{"n_layer": 14, "d_model": 96, "n_head": 3, "n_kv_head": 3, "head_dim": 32, "d_mlp": 384, "vocab_size": 1835, "activation": "gelu", "norm": "layernorm", "norm_place": "pre", "norm_eps": 1e-06, "positions": "rope", "rope_base": 10000.0, "rope_fraction": 0.25, "qk_norm": false, "attn_scale": 0.177, "bias": "all", "tie_embeddings": false, "parallel_block": true, "init": "normal", "init_std_qkv": 0.0389, "init_std_o": 0.0, "init_std_up": 0.0389, "init_std_down": 0.0, "optimizer": "adamw", "lr": 0.00386, "beta1": 0.9, "beta2": 0.99, "weight_decay": 0.075, "lr_head": 0.0137, "grad_clip": 1.0, "warmup_steps": 252, "schedule": "wsd", "decay_fraction": 0.875, "decay_shape": "linear", "final_lr_fraction": 0.0, "batch_tokens": 32768, "seq_len": 512, "doc_mask": true, "train_tokens": 156000000, "steps": 4761, "dataset": "wikipedia_en"}
Each number is 500 + 25 x the weight over its row's rms, rounded and kept within 0 to 999. Layers, rows and columns count from 0. Numbers have three digits each. The size before them is the row's rms in percent of the matrix's.

# layer 8 MLP down (transposed), 384x96, rms 0.08, rows 14-86, columns 0-95
005:443495513538487528505481502496504499515513514522533481519451497489523543473519511503530516488452536509485549509536496537515489472520506506545517535541511513469537507475525527509494527521540527493525469525488497524506457512512487544491500534504526452445543504495502526501492527473488483518
007:505492477505543531496508516442465501522519506532513508513485544479516507489539480517477513525532559533504523507489501482514533518486487484529529486539475501525458505440530541537496466497491479477496482506512475524529486521497505524505462481530518523461480491520497462546477498524447490522
162:516495518509528465445566520506472473517513464518439513508476468533512515468510481496512537518542515500496506479494518503489471508516487552537496480512537543462521486488540488496523513515525508506509496481495501462509485483466526504460540526501463458480508451504497486481498502493471528468
005:530538503485467455477492497490530536480497492481508539482516551538508494529467521507516499536485453457497496488487546544472520473544543534486490505537487500540467509521496512488500492466505493503465516527494500495497514498512544496506502539488492490560512469501527535451522472476517522499
005:513504507502506477497478519493506495513517476460494528512523533513512479547490463551491504527566473493518483527482498472473523489491530543486499462516473490557465528497486505496494453467494456520467491519502501508511495497505526527494513467522509516487447511475480481419510481483477535478
006:503481474506496492493491526478520445463494534547525526476519484494485490533505485501518491493493476464557534449517511529447494487539518502457501465524447477486494510475511484494526490472509500518486480547469511500500507488510527526509507467509526456441542507470513501476517495465473484483
004:517433487515502512451515527504487442488477487483464426493528476484498481493507507494540488454539522524521531541491499535513516507493473474473506512509511494535492502545560491492498522511507478494464509497473483497534514490505463540471493497472513484511522535496495492542477539510518485488
007:523477506498528472486465534513545467517490527524481493485504463499506492539493490527558514531536493449519505526505501494550501468485513530449523479521469494514511494519519485463523490498487479554460517519483538499504468479509519510514516463505478481455488501472512507441540495478505533474
159:468509522510493512490489535490507536528459481505538488478517542498546528508546496484511521522546445490496498488456481517485455494523529500533495537500501491481496479489567480478481488506505457478465504496504517480532450536486489501507505513470532454498516515481546474479531502508463483515
005:497509512456496452479487551535536496532490493465486480484513473501493459537480501538510503535539443454479475525479456464524472485487501535490502442473502492501536511553506488495503483489512487530469507499468501477503496478508509508520475475501453492460491481493512503459541504481512516501
006:480522463483484478465485493525502500473493487482524541496509515507491463539423522524495498534499432433517458462511489530440514493514536512484478461510472499486478512529493497527501473494521485522482518491501516475492518509537528474503479534501492494516526457517525532482526507499511509486
164:496497523505528556506524508501458515534473507455461513520500500500498501511505498509512556527505469516480503454501515471489487479547529469443491497504491497498462501473510471515551504528509468494508482513515472538452499477580490482480488513509523463471465509507492518524526474516479487531
005:458505527527497535497481466495509510514499425470474468481478489498497527456530511462487486490466533540475491516492508493494499491493461488547532523516537496515524510516547504505477544539512491519515491503477468526504486496468463554486516491502514457496523525480483528505446496462496510470
006:530493517503494511475518475484451515491489455455498480497501561521473505461493514443463489509490521539481478507454499497508527516477480484513510524505532493546438500502515515520468520506488468480520493488499474501474523522492472518484506528491519519553460514525453479552460510524498514490
006:506498487487498456486484501506533496474492490509500528463525522535506505496506504474530483514458473485523529522494552546509504456537547524467479514544467485524489501490505500475515508470507493509437511549480495506490499467506544531493546500484502455513531485468532518455507458458498502497
005:439536487493487476529503502535526494536516480464495504502487482504535508514498508528489473502497482510462501553485495458546456488473498522548498499504544511469547528558507500510478475504538507505507472477456492486508462487509494548495517488476439504503532506500513518470537499484530484513
005:458487483430538518491454536494485520521499554529514520515486461498480461507517495514540519536495500461482488493530459476501504483483489518508523474507418520483524534474489493496518497495483534520466496492469505495492465488533504472496470474511508471451535471481497502489520500484475505520
006:474467466517481514517498496544503442444494523529519516510524483489500496500495495483529497471470492513534549509504523531548503466492556509469476506549469485485476485466471488534505499491519491463495450536503525500463503480538518531502518535526537478461526485486517481514518528502507490508
149:539470467506452534543491478522475548514497482485511519537496486522476491493506488479508512480500527517479529564511468458477493474505520480512462459517521519524488547509500490484486505471483494492536526505488517534458506504490482494507475536468499510491455511523446489554491489515467528538
005:488519519525517485528470529519559508541525501520497504488515463509511494524532498543513475502548489489508513516497512488484456480502490529491510486491498496496526542547511479475527475492490524545486521507494541498550484489490526504514533440511499507476507512463514528428560465480485503485
006:513532516484464538503526473534514494469493535494506493527532530517513488541463504496510517509468463491499497462521546540507538496505548526490512469538493479533466507481462495523505494469490513486520453502502517522474539523537534491499506549526551502533472467532520496491507509504536530516
187:467490524518484528520515481491501512538518500491522474512525508506521475525546504439493535488508483491477486471474505499461520514476487429520523491543513520492463499479533490485512443511517511501464473441545530502549531465492498472468531496494492510521479538494521528506516517510495465495
005:528533519485505534492526519491495445480511563489519460513513458493503453551468510553520499481510470477497478519518477520476523525503516524495515481536495532491474497498466473537501467503497495494512486487484530497512484507525525481537482532504513493482521445524543487495501529488545558508
164:469473500458497480460492511499533488523492515489508499450512518493487487479521513528475529496504482507522465524486524545495438503497488535521488509484490488499520500541495461463497530536548501525532475524481468450544504496462507473534520533478458461559508497505529515515469508505485481514
006:465538490463482488539507491556525485507498531505500542509498461479515493554472477533506482515488471488474465504501478450534492479491531528510514450494488498465517507495455482520481469473515514497507437475492488485484457497519528477512505500487462503490485462493527476457549508489529515494
005:489526503463509488455457504487466597531530487495501524503492536538517464512488496536509536548472489470494470488501462505442547483494532506509501502509472520480503499488471526518497467494529496506466529513486479514507499493534516477454464524500513491482503488502505523453486493485489508515
005:479533508471527523472488477497481520486519488458466472536512551489476507522531506494488534545516523531459494541487499490533568491456505516523530507518522527546470502508502515553486542508487484510491470505500462510500512499498455542490501546527516494510513465531491497485481524517484527486
140:529527504508531526517474455491503540480463494477506511482491494471461475493501469531557504470445476507490486492517480499503519531476486479458522484533483541516522516528462507462482505543503519497538493506516498464499528468493489508523511499534565505455465505509506516445527496486532502515
161:463488478465557497516509484505507473485493507473478533436551516476520526516539545520464519515498485488502518507499483497446492496532492485468535485507499504509476531510535508495530479521503481522492511469504483513478448503457473559476517507508457535509500481544491479507496525490515547518
005:520479477460546483472507532469469568530527507520486507525524523489499483510535454542508555544550504479521522510498453476486524518503494490477510485488479510501493458491526527508513472501513472512460526516517468506541497512483508488499445472523496525465487519506507490492500506527462467493
005:459512502446496521484490505516502482518462524518510538509468447491499466475499502508552488528445509513458461521500464465548514485477495488535489501485474539478520492505489512529490496508528534474499460494466467506502472489534484488480502541451483476482515454499486510528497519492525520538
161:466532516505530454494518472498507387456476497525486522494490511528485512475462501517528513550503506500513531518462504525502482475521485502514494460527514496501515502480484485504508559491523519514479539508499471472497467488495472504510522495488516527511513440532514501478514499498502512547
006:468550522496451500533499510525533454510478528493511474513469428524525474536468518531503477494491469482481452477509490495457480484509504522497518469501490504478520547496466468512489491488515547493535450482461532515507463505522510480493515503478506497475501475492507495478546488488529535497
005:506523512485491486504481481523492501501507461408500480510528521534474494518465508522480513530544463483483465530504483484528483513461513545509492470508549502526486534566475462519493508480483466531497504480506505478452513486512488534526505505523494497515488503491493513450513518502532547482
006:525528495482512493458477494480458575501528471461489508525519580516502458520468490532476531546521476471491475507500484504454549517486522504500491504501525515517464466523490522513487464495511454515478544498518485494509521514503507492483461533529499527521483499525507517468480514505498500496
005:469515453455516543526526505527501486483527534505507506541550500464479497550507482528489513488520483520491524515504494486543543500481524525506519450524493488506507532466483486553510487465503509490521431492506463487503500514526519507506477507535517524469513463536529448516513522523491503495
005:502512529548461486492501482535513521454530490487494460519497500501505520533453511521519516476482454467518514478525532570435522456535542532490485500529520498499509469497491504495494508496516490519522485522482529508492540521513505490477507547516507478512507508516515535455484516458526489468
178:500526478494503500479474543498497575509482469524495503522465482519513502490509535460510462489505518498550462465458507469510500541516488514540438543499522533530462481480493473511509510488526494509519462469511468495527532530513481510526521501494522477500508482474474494532510515485504458456
173:523487495475517508475545514492474490526530492473463471451497558484506466564456483506493472512500550507439506473482530522493516477510501490474510499524522482468534482497522490503476502505496508500512488503476497539507497463520526510510567467504516473519538467462468512502533507474524493511
151:504528476495521454497480525513502475486508462493522456488524484503484507511511491495482494468478493507488515487530483517546523513494544496489519494522475464480502517483538567458490465442515499535498477510491492537512454530486513525457511549477532491449524474514490510479513552517497541499
008:529504517470501472485482520539577510524483511484491506472511485490471504528489531493525488534539474474467459530480489454522504491490500546482517461461513512518524512551514499459497501507460493538492532475473510463497494494493514464513499480486435498535498478501475501493520493496513551476
122:482477511513535523493501488505495545493485492482533524482542504497497470518554519520496537530532514429465482454470520515471523486501500493468462463511517487478517469478531478510473483423500473511478502514496504548465509474514501544463505497501530502521488513505496493527509504514539489535
131:509480484495464509507521497487512488475521473521508516521507478496473499511546481500470478509414517511501462474509490514562510507471540528471479554468516538501487511457524462519503457499490512515490506554471531510481516498517534536475489499503456477478501508457496505543509518484492492523
005:497507503432482518492482499505531473484494565523491514506517484512486487524509523489549478508496475480473481502492502513520539489478534515482518467507457521519484542474469470503525496458444530475494477510486491476475505461548544489506474522487491483495497434494491481506513478517489559520
006:473489483520504483509502508548512485500499511484504484511494452491507518526468501539523511506475484482491526552520476468586473479483508534496488495489517487444563477539508481500498509508537503515511480482506518497464456485509487513519530485509467479459502512467519505460530547450511491489
005:484480497477528511486461553453500518544525503519502470500488473472507483506548491542496515501563517481488502507502452492483505517489455485502533471519475504502489521482553494514496472517502501488473499505470499515529471508482497500531439464531526483413515477500514504485502492484470522501
006:514524501476500477480496500516510550476525470461468526510558557527499469533479508500506501547536461479490484517483524533500513473480527536490473495506526515531499487553488504493491481462497461525444527505504502481499531475508531500500494534505481527550484483501519520435513479508508491500
007:501530508474472519499510498537531464495491584528525495511506459508514489561481506524562503497471478476494501471538494511536517480502540527482505475521464504493502510492458486503517496485504540494518452496466514500468500501549529477493498531484517486491517464496526495496538515497545541505
167:507490526500501484493492534506527543512541541461521463492498535466480516528515474515472506480523533530506465479502518522512482485516458518510531497494497523483481479496425509492524544540517498521490520503510506498479454512493538497503482519474478454527512495487486470487454495455514533437
005:479543497561479497530513482520539467511514559515524517523441501508562530545463533519493463473480488459511481473524539514507488508534504498501529496519521478440488512521497485489490494517511541500534487499491528491487457522526515511493530515494486522517512488508514513490527500470521505535
158:480530491472500494514519456524498475476524481526502476485501519490434509522538529509445509557504431491522529514491499511513490541461510482534494508477484455498508503486488518492500518487482476507442482538527497508512510478508473541525487498499514511466490500526513473504550558497515494469
006:481536501527481473510505483539523494495485531506531518496468517519547498540445526516523478502448474461511514477520532521498505476520553526505484495548488492475482493518466511510471480489520497482492472478497522493493492495541542499502512535480500488506502443486554515476548494461545504525
154:486458490479500485453497516494523555478508468527494465502500496498469511487489488458481483494488495522548488506471490496531491512496503471499491494486475493527516512523534472515478531537518465482550550490503498475513521496467569514480555524459507508485555513473513532457486507509521524463
007:467503468495479503514480497508526459470498563528512519512518477483502506554504465529527517500484482489516553497517506499548511459504547526462495485541460475482481498466479486515514493472513523494491447525483491507489455484527534513492523500516517476448519492482535491449531506465500497493
005:513506494518513467489482549494548472519494539510515486484512451516511489551497526531519507516536486456525512496520490515499469480505517532451521464514475498464505518522490476491512493493507521538468517506483558504530477490520529495521527459504501497458522481483519521432565479490495499496
170:475504529509517494487475537489504408483495526489501548503467510485483507537494502498510463519493541487519559464523534467503508487534463522520487503537472511494483543461512471499513524486464520520503495518490473541481481502543480514474492494448538494491492499510476482506485521507462512520
122:470476501500532518480495504510492550507534454515472509497465534502462499501454531501479534487528510465519510524511534472476495476522466510542499486459492531488499540471479545497498512500500494560506540533441444503534472522483491494496499535495491489492474486504504472483466518527473527493
006:497462520461530512493494505490478497532506492468484451488522472499483497487544497484521509542553540529483515552475496457566479484458469517502512485526479506544497500508529497489483521486462480526482494492457491492472485491470476527517488447526487508472486544477480471526511488518486504475
189:472539468522531547479545505502524475511545479516532472455517491490487523541483490448510552468461479509497486509492476528506501530491557459469492473482507492517455445508502504518523507495512528496537515518466491500495499495525476467504476521462514467494464509477513510509504516512486543493
150:533520503499463546493511526494495569521470485492505536513481479520530493495508489470543525531464477484486527470514470469490495495530500438509494486508511473516493515505487475525477447506474508462484491483532533470494481512499545521477539505497475510468471512494525503487524446531552518513
173:521491511510481484515510478479475582497494506523530519501456509548494474509479507496466497494495461529508506499482463511453493516541498508533531498564481490522509488515487472475480536517504472481499496496478492537513473473465484494550490522484478537453486504485495530485507487499573474489
006:531484515479526539474492515443477489493520545527492453498504495491508474496547514508534530503546518468511518489526501555463529514503495485475520498535459515545443471461509506502526485500464487496464532521490511496516520494497520505512448499518532481459527473516524499518477487528475500516
162:499504485469520521441480519489533493518501539487534512542491502471487475487496534462543472501500490535481512515449481501498510426500538490495474478489480540536495551527483479480503515531491522498486497509539489485460480520482552496489468454522505501482526525496524514508472469479535512500
007:509488510480513473489473532538544472504499556513492515500511454502508484561494497541562509524522473448510502521512481486538496472484522538458506468503468514489522493521491472474525503499497507538473499512474529484473480479526520511518507482502476478455501485469521510463554516480524530482
165:499451524467469473501535539464513444492536529498488537528493499476480493514524528493451507516523541524503466523524540465462470506473489491448495514528494470492510496501517518525502521475506457533503534516474512494501531485514488502444514518473499553528509498466507468528499487490479495500
134:480473494495494535505513506485505501526532486499487522569540482481524529463493485556498492505530476479479482469519516490405529510498494505507485491507459477483503501497522480479543512542501513513507515513493493499514541439458522535475486513478526485493533514517505513531481473493459485472
005:482495510475514459515482494553536504482501527493474538516521510490493522532532479485511477483505486497473516547496525454571520495481520542466506495480509505503491499513471467461501528468408506485467493479510486460478481465489507507537511501511469496526506476458490489494530496472476508491
006:527533515463477452465501498506509517500516479422492485493540534534498492537459517520503514516543430463483482525487503521476501504500529546494483495512506508533486521558502491501495491481495479526466530486481503481492514489515519503505499513492468496551514472509510538442512493495531530489
158:506496495502484532501485515526505561552545465505552458475498490517491518503533429513485529488450495469475500507507508551478519494489486489494484469522482492511476468491537476526514460491482521478505472471515526457505529487502539509444518513499531476490487506482530488489489515500533524516
147:486493494514524489517507506500508462507481505485496512564472506495538490496454532502495471493526499501496505460492520483430483498517564508490483553495492544466476567487515479493467520545474512534519526541471472481478500487494501519501464531497480490476508483523507528519502447505484477490
007:483493504511475490537486516550554441489495542509513500502503450492510500541514488521548511481485467469497522500519501497550471461479518543474511476506486492480547503513477481500528507475513529516519466508472530500478484484523519517514535496499500475440518506468513503438542516476510501500
005:483498515413502520510484491542497538502530551487485529536546497495473504530521480501531534525504482502495496515507476473546548465477544537491513482505466514533477522465449504512509526471486510508501446517478463500459508490512504497469481506512500495514491472491500476477516505515509528478
178:496522515505486515534473476517495460467451475472486524514539522525528503523522498501487498475531514456498478526485500475540502462542481516507451558504487464537488487516469512537439532501527508504528485503508516485511538511478485482491481484493507552509444519514512465513519466509488483481
# layer 8 MLP up, 384x96, rms 0.0998, rows 15-86, columns 0-95
007:504478546509536485505481491576540544503539478472524520520502499538479507533492539482490538532479491479507463503513508520537527480511539544495482507503528542456553509533519514485534530506518533556511512525497512483474485512500524512525519508498490504520509483508505511488499557506520509492
167:471523489480488517511509475495486525472460523511504485539485525474505455506454542480479463478492491537474485510486492459489475503526520473478494552495480505530489477558471523510474499533531482490500508445508460534495518559517472493555494498490519549508502530506507503501533480503519488533
005:505505439502495526540512521485478523524483532501466473508482498486510505487492507484477464461530507520510535486529492484516425534480448476508541523470529495480539485497476502507530519505494495482533486473507539522465552501505455493527516476498519516488532555511505482539514501497515463513
006:530470499502491502463485490513467553487487497509465481490469485511487529507509506489485469497454517476489453462538524487493467531480516464514516519485502511469559538493468499547525535492495536486548496451492517498473506514495457475544509512469513477503488508518458474541502512492461466497
007:502510480484493448489480462498482522497494464450467439477474531496508492470454505475469485495493497504442436481464491423495478509478469490481509502480462479485494514505474502510466498490515493480482488489498473490484511491466503468504507474494501532519445492512458483493493479539486482525
004:443518511508528480543475492487489509435485502511513514465472512501505485463469505569508490518503469504478449530495473473470502490513469501523507451467484516496488497501494495511504503513554542451478454513517491476516466493489506487503514491509454522530470484466490511473531476509498500549
008:530502481495500475487508476479470552475505472478465457469503499483492527490475498491477470488460514515506466476517481477439497506499487441533497514478491494505507538476470500559490508491516493470518476451513498500510516505501454483530536497490534504516486509522459482533487508536443456533
163:487510466527517487523462487481471518457480533554520483471467503553479504473458487450501468479484498469519525482524500523524522497511519498458547507487501514536513490507509529482525486474517491479503496495512508580542497523505506475495515533532524485468438509505489464507507510496471507501
007:522513471523525476511512481487485543470495509519498444504481473485503534488510468492487476476469519528533487471550507483492514524493520445536525549519493508492473544465467517539537506500492477471511504452503508514518520487497459494499545518513531527509480535514456462501521517527462491526
006:528505466494518472536521486474515525531466532504480465494497509483496537474515500469480462470517525528501501485494500460528452526474478469518566550501500471490501514482490527489514495495465489484502497474461524518464553484476467506542537477529511502487487561512473486508535510519480489504
164:527486505490512507488479494506515540443502541532504471501504469461507499512519504518485454447502558551521486535486531493460508526473460508545509506470526481500511508443478530475537505507515476495516541514536479508516458507479509511516511493500488529482519538484510502471483536482469468492
005:479489535496472526485479532485502531415472521529496510489484488493541491506488514524530494478533512491462509498503499517511491479528505478487484479459499537489474451497491507487504437489528507439520494502543485471511497494443506490471493456486474520494475439518513479499500489503545510502
007:445497511500488514516479533509495459502507539518530545515466482510494468521506507558511526504513496469490518518516507537500480493495495524505462475486511506449521456512518480459515479517484545488491492518495505464466467490490508506486467473467450493484545484449551499469500489463540490473
006:510509460511500499511505501492496552486483503498475467478492525484516492483464525508473473478552495498482504447532478489482435541501437480496520503457509520492533504521482503519502522476531500498537466460527525506493552514496466466525518461478498528514509532524463488533501483516515480540
006:525478509495521520479503482473533529460479520534489459493476458489491529494510506496524485466493471514533514465533501536468519509561518455504509535491502513536466491454454514502541465471500465481509520482517507539527523492482491495488522526497523482511454524510464460496533511494479544509
006:553536505550527457502517486526547551470513456499496489491509510524487533529490499471494499496499521517522449491515503492533518522523504488538520538517521527502483535507506549531515498511534493495504518488514507510518526510511517518534552520518531530499470521556488500537498523551508512535
007:496527496476498448458491440481535498512464472475487476466475550511502465473467545488473491487532479478467465455477499475440482522524474515479487473472492479510505520510508477467482482481497502531486503479477483498486488501485486470494514472453463487543452518487492511486506462487496497502
148:494508515507501484477487502535492494494478549510451487470501476481554526487494480520515499520530498462492477443483547539548517498522456517505532516498506489465526452493488485502540452503541498511467486458478499490518525501534504473488514549484493495526541519470501502486514536482503483454
008:521468475465473480475489486469453488470489462485449458482493479459486516484486449467485469471453490486475466477499473475459490504486480455485491495482477492504483513484468505527491494464494473461495478463501481489499507488477468481485490500491506480487469486510435463501470495462461475505
006:481503458489464469469473507467493483535458500479471498501440525515481485465482500478482476487511518504481493493453522453476450522486473509466501483487509487470489480494488482463492477520475490493493527495474471504452489481483480482513486470429487491476488544466503500510513473489477456451
176:463533481491469498526467482463525527480487551505470424499492514561489537513468466463484494488492472495508524496498511519530523470497504484503499500496553480505484552498500558536501503485519459492514485505496511540556493543498477497520491508471526493491522510501490501483512491488473457483
008:490479458489489453487489480477487501496480465482481476480469485504465499468491487453467480480472482519514452473457484436481477484465498448486494513488497472494468497481474493471502462506480480491459480489484471486462488476486446489485499467479494487475460518485458497500517492496444479476
169:540510468479452488532491503516523508499501539539494494513481485525471495496515492464545449457484465498468494500508502518572499517512526533496514517479511503495533526509479524514509468535498498446507476469522465473522460468507488531505511503494552525452468526532494486476517476497496476482
006:539494487494501477465492469448522495496480463489488438491460483524473526494511502468483504459479505511518487444488532505452498490498501456490484523512504484540472513461466506498507470482480454511503529493467493530506518486487483515510503531447544482484443543509473494498521504499459512504
006:533492477534503518500511483527536530461474508495521487487498466484475536527524525442487464474538513527486485461533500499545467497473523481526492534502528514480490515522504527493534522507495490475535493456496533504479532512499458487567551471518515500499494518505502468546519528502476493478
009:464493509491463505478485487492506499465459480503492488478464462488469479475472500474495462450520492480488464470500501484469457477501493462505473484454506502440472475484480499489514452489507487450499489469488492481476472490481471481494503450451476497470461489463489474495509482457469493469
149:483532505482431503469488544500512529511450468492499496521491528502475471531491518520442474512511482518537493493513535503508475487503484476493525461456493448514509521508466495558523469511505481490525509505507488489515504512510465497472487543497493552551471509516471503510498547496525498460
163:505496453489477489513479523532552511486500482490484500485466469512518546469490481487556490473512523466530486501526471480469476566472480517525536500504491536532496521526457497496497507519503512496533510489498493540564508515509500479482547491499502521485506504461461522437502517471512473493
005:518487523522510486517497492562516496474511504464548472484519478489472505508526517458487485516473510521469447482522486481493523468452529512522486528516487524451519566499496494527521548515497491501497475485473533494481489508539452489530548497531485517499515473478487473502509539519454508498
007:514539510550536477512498495485561547464509503508522505495498502527489521515526503501498497471542480521537489486548524522526501507541516495525525524521550505542481497493523535489537478511539473494498538503517503501525514497523535534514525527515516535509487535533542512524527512539511536535
152:572506503525465491498446443491500504489499535530519488494535460484472487513482505472458512478471460514498503474518488521534521522549508493475516561486460492489510476482517536493518457481493495475499472479510513516469547540468498502517489516486492556514473506483490498525517517483496497481
006:555511468509533472492487529460504532511494485507473493507473504519498543478516469462496509478474498548529472496507541476554503536510524467496505525524516502543498488500490543499503487505501476502490559496518475498500522479504503520503507558500546505495449554547479492542509518515486521520
005:495475497507453490469537503462475510507482551558476514509467493507518497515530502523509475479472549476517514505533497484471495521512515453540527531492476488466492504446458501522525460497459516453526501461484521519501507490480463483489504492472508487486497524507479456526536470496478489468
007:487463486487466521506503486502495480499470527501508499489482457467462517499540508457494455478513514507483501492504474478496457473459507478510504519486499486452498511487490484492526498510461499464509460468461519505451501495498430474526518446493479468474509495466497471513525513465459482439
005:513511550523513462474503477532546532529490460506521497509469534550494505497489550475504526512513515495517460460489526497509506514512525521511537519515510542478504528497497530501524493513531492534506547528486506528503482515499527512513530513440529507510434542486461498485539506509482538503
005:494517473469485558491500488486506479550442530516491523497502536495534517459492555479512469493538523563487563500450523459516479517475520495474532480485508479501485486499491468506482499534492519489517521489510488538496499513475477480526521455515498498526476509475531514519524481515475509482
182:469510490513481507462466523502516527451470548526476479492492505505471550485447539510485461466508478481514483517517487486519483498546510472502485541494479502501496556539488509547515438501538512511518491497511500503507487542506520476470532525484480510489498553493459488505549497513506479504
171:517502486512493493475466532454498532487454543514492515519514485487489512475467526493496468441547533523514497520513499502508484487529497499453471530512507482541492514508502523521533489517532430503524520467505508488514496458460528508518519503504460508469551540452473474490483518510508477477
154:484506483527515515473494516471510513508490488495472511510493492476516487472513526487532489480471480503533516475454521477522475530545511485467446505514514507568493499523462490513498470493517542427551476491520514510498495510519504465528522464511472534539460481459471515474500502480548493496
009:511524478518504513518515521453456511479505482533480465514502472471512497507495444524500494461471526525535526464536503522496500495497465425542534529517501493501482506462479508555528510508530491450507498467532493520503513494496474525497507530493546523465508527499478489496507505521482457536
132:536521513501461519508490511490535482468462508533488509504480505498483523511465465508510462490492507514515503491527480445494484513526457496511534521507519558468520530496523539461537498512499502486523522462556509483493477480481544488473533495434528512507515471486497530466519538499478517460
142:521506508546564485528495485524510483493511560511469488493507510506518489463489490497534510480506480504513487435515541476473481514481487500539513490498502512479515497500456549517497470484525494463550519476496481558524505476481481498523477477501550511548532489542486509459487478505465500491
005:519543456550511447496503517499486529512499430485499480494479526525481470503466488475458497455507506501526463462514520468510480518541466489518519508482534487486486488508492539504524492501543470495509531482532485506491509502494501526514538500454530533491495566513479497521519484509514461520
006:517511543478524501470526449466535494502515524499503489489495507528498510508522538516508501515502516510511507463488503499428530493513530457512485505529475497555435523437473492516471461493465479506511516508485488525552513510486502502492522506499526495554461487509501505514507478546474538513
006:529502508526540488522506497547520555471517474477503505505519491517506532517496508467492499517446511521522456497511500492553530501508573498521514541508517542480521535528483551511535506519519498521505523497521510481501515500519498511502553511537520528515480509549473482518512552533505505522
008:500480461489464515500500488486480477506460501511491466480467474464478511467507483485484447461506501498500528494529480478454447514487471464500522502459496480470486502478472484508529508486483485451515455450479513514471509498494440470513518459478484484476508524480463473500516492451464477480
007:514540453528498461478493489466519519513482461472475472479474530543476501482474517469478501474512498544518465483470532466476498517502469484503504508521514476526473494481489520499495473524522467489475537495508476518495497486502514520531520525472550528499453567516510504519525482536449467503
169:456514453508524511488491478551508518481445544499494475486458472517520504491509485495524485499489479513516461515474509491479491547542507493507547479489495543492523490527457520465489524534508473517548489504524547526525474516476499490507482508535526447489491508476467460506505500534503540485
005:529467483429527509496488527446481500555512474489473483518498507506487512481479471470511528515471477521485525482435520496502508484528507489470498498524474469542491489463453501483479473474455472508494537551498487526510553473461526505504480495513507461507484494512491525518484520520517496484
160:495534495479500482489486491504516491520488514537506495486499506518475478425471496475522508445492506469554455498502507516512515493511508473471490498524483513529458491524441541528506480497538511486509460528516527516539480513506538487522521549489515492463470501501466498526536533448521475490
006:535488453468508514504511489451540539527489519474463468507493502493492524491500524451479499501520494519526533479494508500506476520510475480460506521513527481544517475480491512473502489487466501535530506504485512539472564482477469499532524507513511485530497588548513517533512518514482482499
153:527560489483489517516478457529494511501488540511515515481495449465478494532506476494495487526479485498476452485525509448485470551478491519480513532497504525524525464508436510489546490505506449519502515494486501502449480480515475523513515502495491513481548529529461466490524522489527521517
007:541519522498498478465488466507532558514482452466486462480473540536487499485472551464488493477521491517469438447489517472457487523515496497499515505485498513509526539500478506521490489498524479509512527496498507524501525508505489480529526499462537524545452524513463495528520496524465505505
006:550494485485531473518525501512489549505527476481468473491509515487516532491495469496481489494464503525500455497510482462506525542501518459515516533514500510516527550503483527547494514489495491494497497473522502516510534498496479489527531535519539513526472543550452473543489524531447496543
180:458489490507464484487498497514543497497470500531505524526530487481506529517478548512472521475500479550473488486500509508508453529520510465509492533464488485529530524507446481491500501493530485482520499502504452501526529557498492493513529479511508509546484476524491498467548484514481415484
142:495529512477514518504475515533501501495475545488460504521536508505525526470475497466514453469486513522498493495498493459470517478503502485518543541504522532516516501483484511556513494515501503497497437468519449464549504508506537512456536476480495511498494517551505447505544488491498457484
005:515511491538468474477481510528511509436497472506487503485471490523511493524453524538492521475449513485517437506551473532455538497531483481523482507479504544457517513483486502540530493514545529487495484459510507471506458486506491494503526513464486522480501482521485481462483516488478482521
175:503528501482482458490503486499518527496506498492519426489503480491496477523437511518493505499540446558513509495514501495525498494490499483493502497519540517485509490563472539552490460470528460497506458486532486535494498551504478484498482510518549491478497547506492476517530464500510513493
149:490512490484465542497475494484495535478492540539479473491466469465471494472513534480504462438506533571532483510509463469515503493486503487514530515462511536509527508450474471503478477500517509497534529514513508492506470508481538525481516542480503490555536493510498542507514510512491511479
167:503523489519487455502458480490490547520495502452512466471496515535517512501513527467504498510496445532488485513553475492507491491506472509537518491509480492439521500562479494539502514479527475493555496480500466498495507516498462478481500500497480510494520468507507556468517543507541510454
006:497513478538507459535494530566503543509514473480507532491528525515501511497473517461478490524492503536520463542491482445545517496510511522503523522480524516454546523555516514504531525518539520513480485497529499490478490505518496502529563494531496540497513520526500516521517521522485474505
154:487506520554458454517520500537488519479469478505501498481489517541527519533486462539451527503512466497529505456489533525488453529471497468533506525484520509484501472509484511548501485465539502478490501483488481516503520476497456470498531535493500533487515476485461484496500526538464481537
008:534539469524509477484523472480491550490495479494488449468497503496494524496480506490478486472486515531515465465517506480461507517507503446532514529510494489518479546471475516560505486504514485481512501456520495523522517494499460498524548506487546520515476532539477488532512498545451472530
167:540546470489468506496476490510548500433498544527502461484492500488515517489511513470503489430520481470497444533524521472513507517529507479518494514495506512535484493526474504527518516481514469438537524500552514518497479496516506513508499485475508512484482541507472522505496524474453523478
147:493503491509506503486512491501485522468480500528494511411451474503534487487525580482497495505512495521523474484471527488501506538505499498483517517531531489469507510511494505500496468489523441457467480501509459526487486485530470455539548496531506503509484512460508532473511476501491539516
005:531544528493492556496548522470488508523523475534507499507504515507490467519489530521510532484518522475518522472523503538473517505541470490526520499508521507502523535498506505571529488504549510513541522495523522562539531516523470522491531511448520506509502531535516523514511473508520500514
007:516501467526508523532526516505493542506477544548479502505486478496520523496520504511500463475491514535542513496544502490509470539495484452539550542476512512476518509481463513524545514509496510486521493465508534534496534513517452494526531501522529513481517560508476471535545498507480488498
154:529499485512487441456510489475523513496485520466476512493465484468486529504512493508513470513512533534527495466501508479503479547571512476517490518515509513479473541518486502473485494499517464505473529480498518520505491474463515492570534514500493493557560523488455471488514473497507478517
136:479503458524487536545462449504480528500529483490501450501531484482483497541500499454506453483458535494509497496538469495520491554539494487529497534486461514500511465465476537551509513512504484499489526525481484518514521531503491515529494498481481464531500497523461528490485529515494530472
007:534541519498513484459515474491511548514497483492489472492486538527530510494485525511497493504498517527512486493504536471474538549544523487506518512524489504542474532490482507543494500507522485489505535499520483528542516511505509503511538529483562532556451527531491495541509478550482522536
007:519559504569492495469495505517550536491464473523510494494476509538505502514492549494497489475528520513506482466538545518498485516513496496524518514494530529475520528502502526538524496526557502490513536474528525530511480523521513502547539528456531522479471532505505489531531492513482490507
180:515475440511512507517488497562517505484480545547532484515465496466484510516510509476519520457486496489477456517484471511523491491519482465486518485455506466511525456506453491484550526483564509467525515510516518553499519511500477489509470482548502525509501516485494519502508490524482509462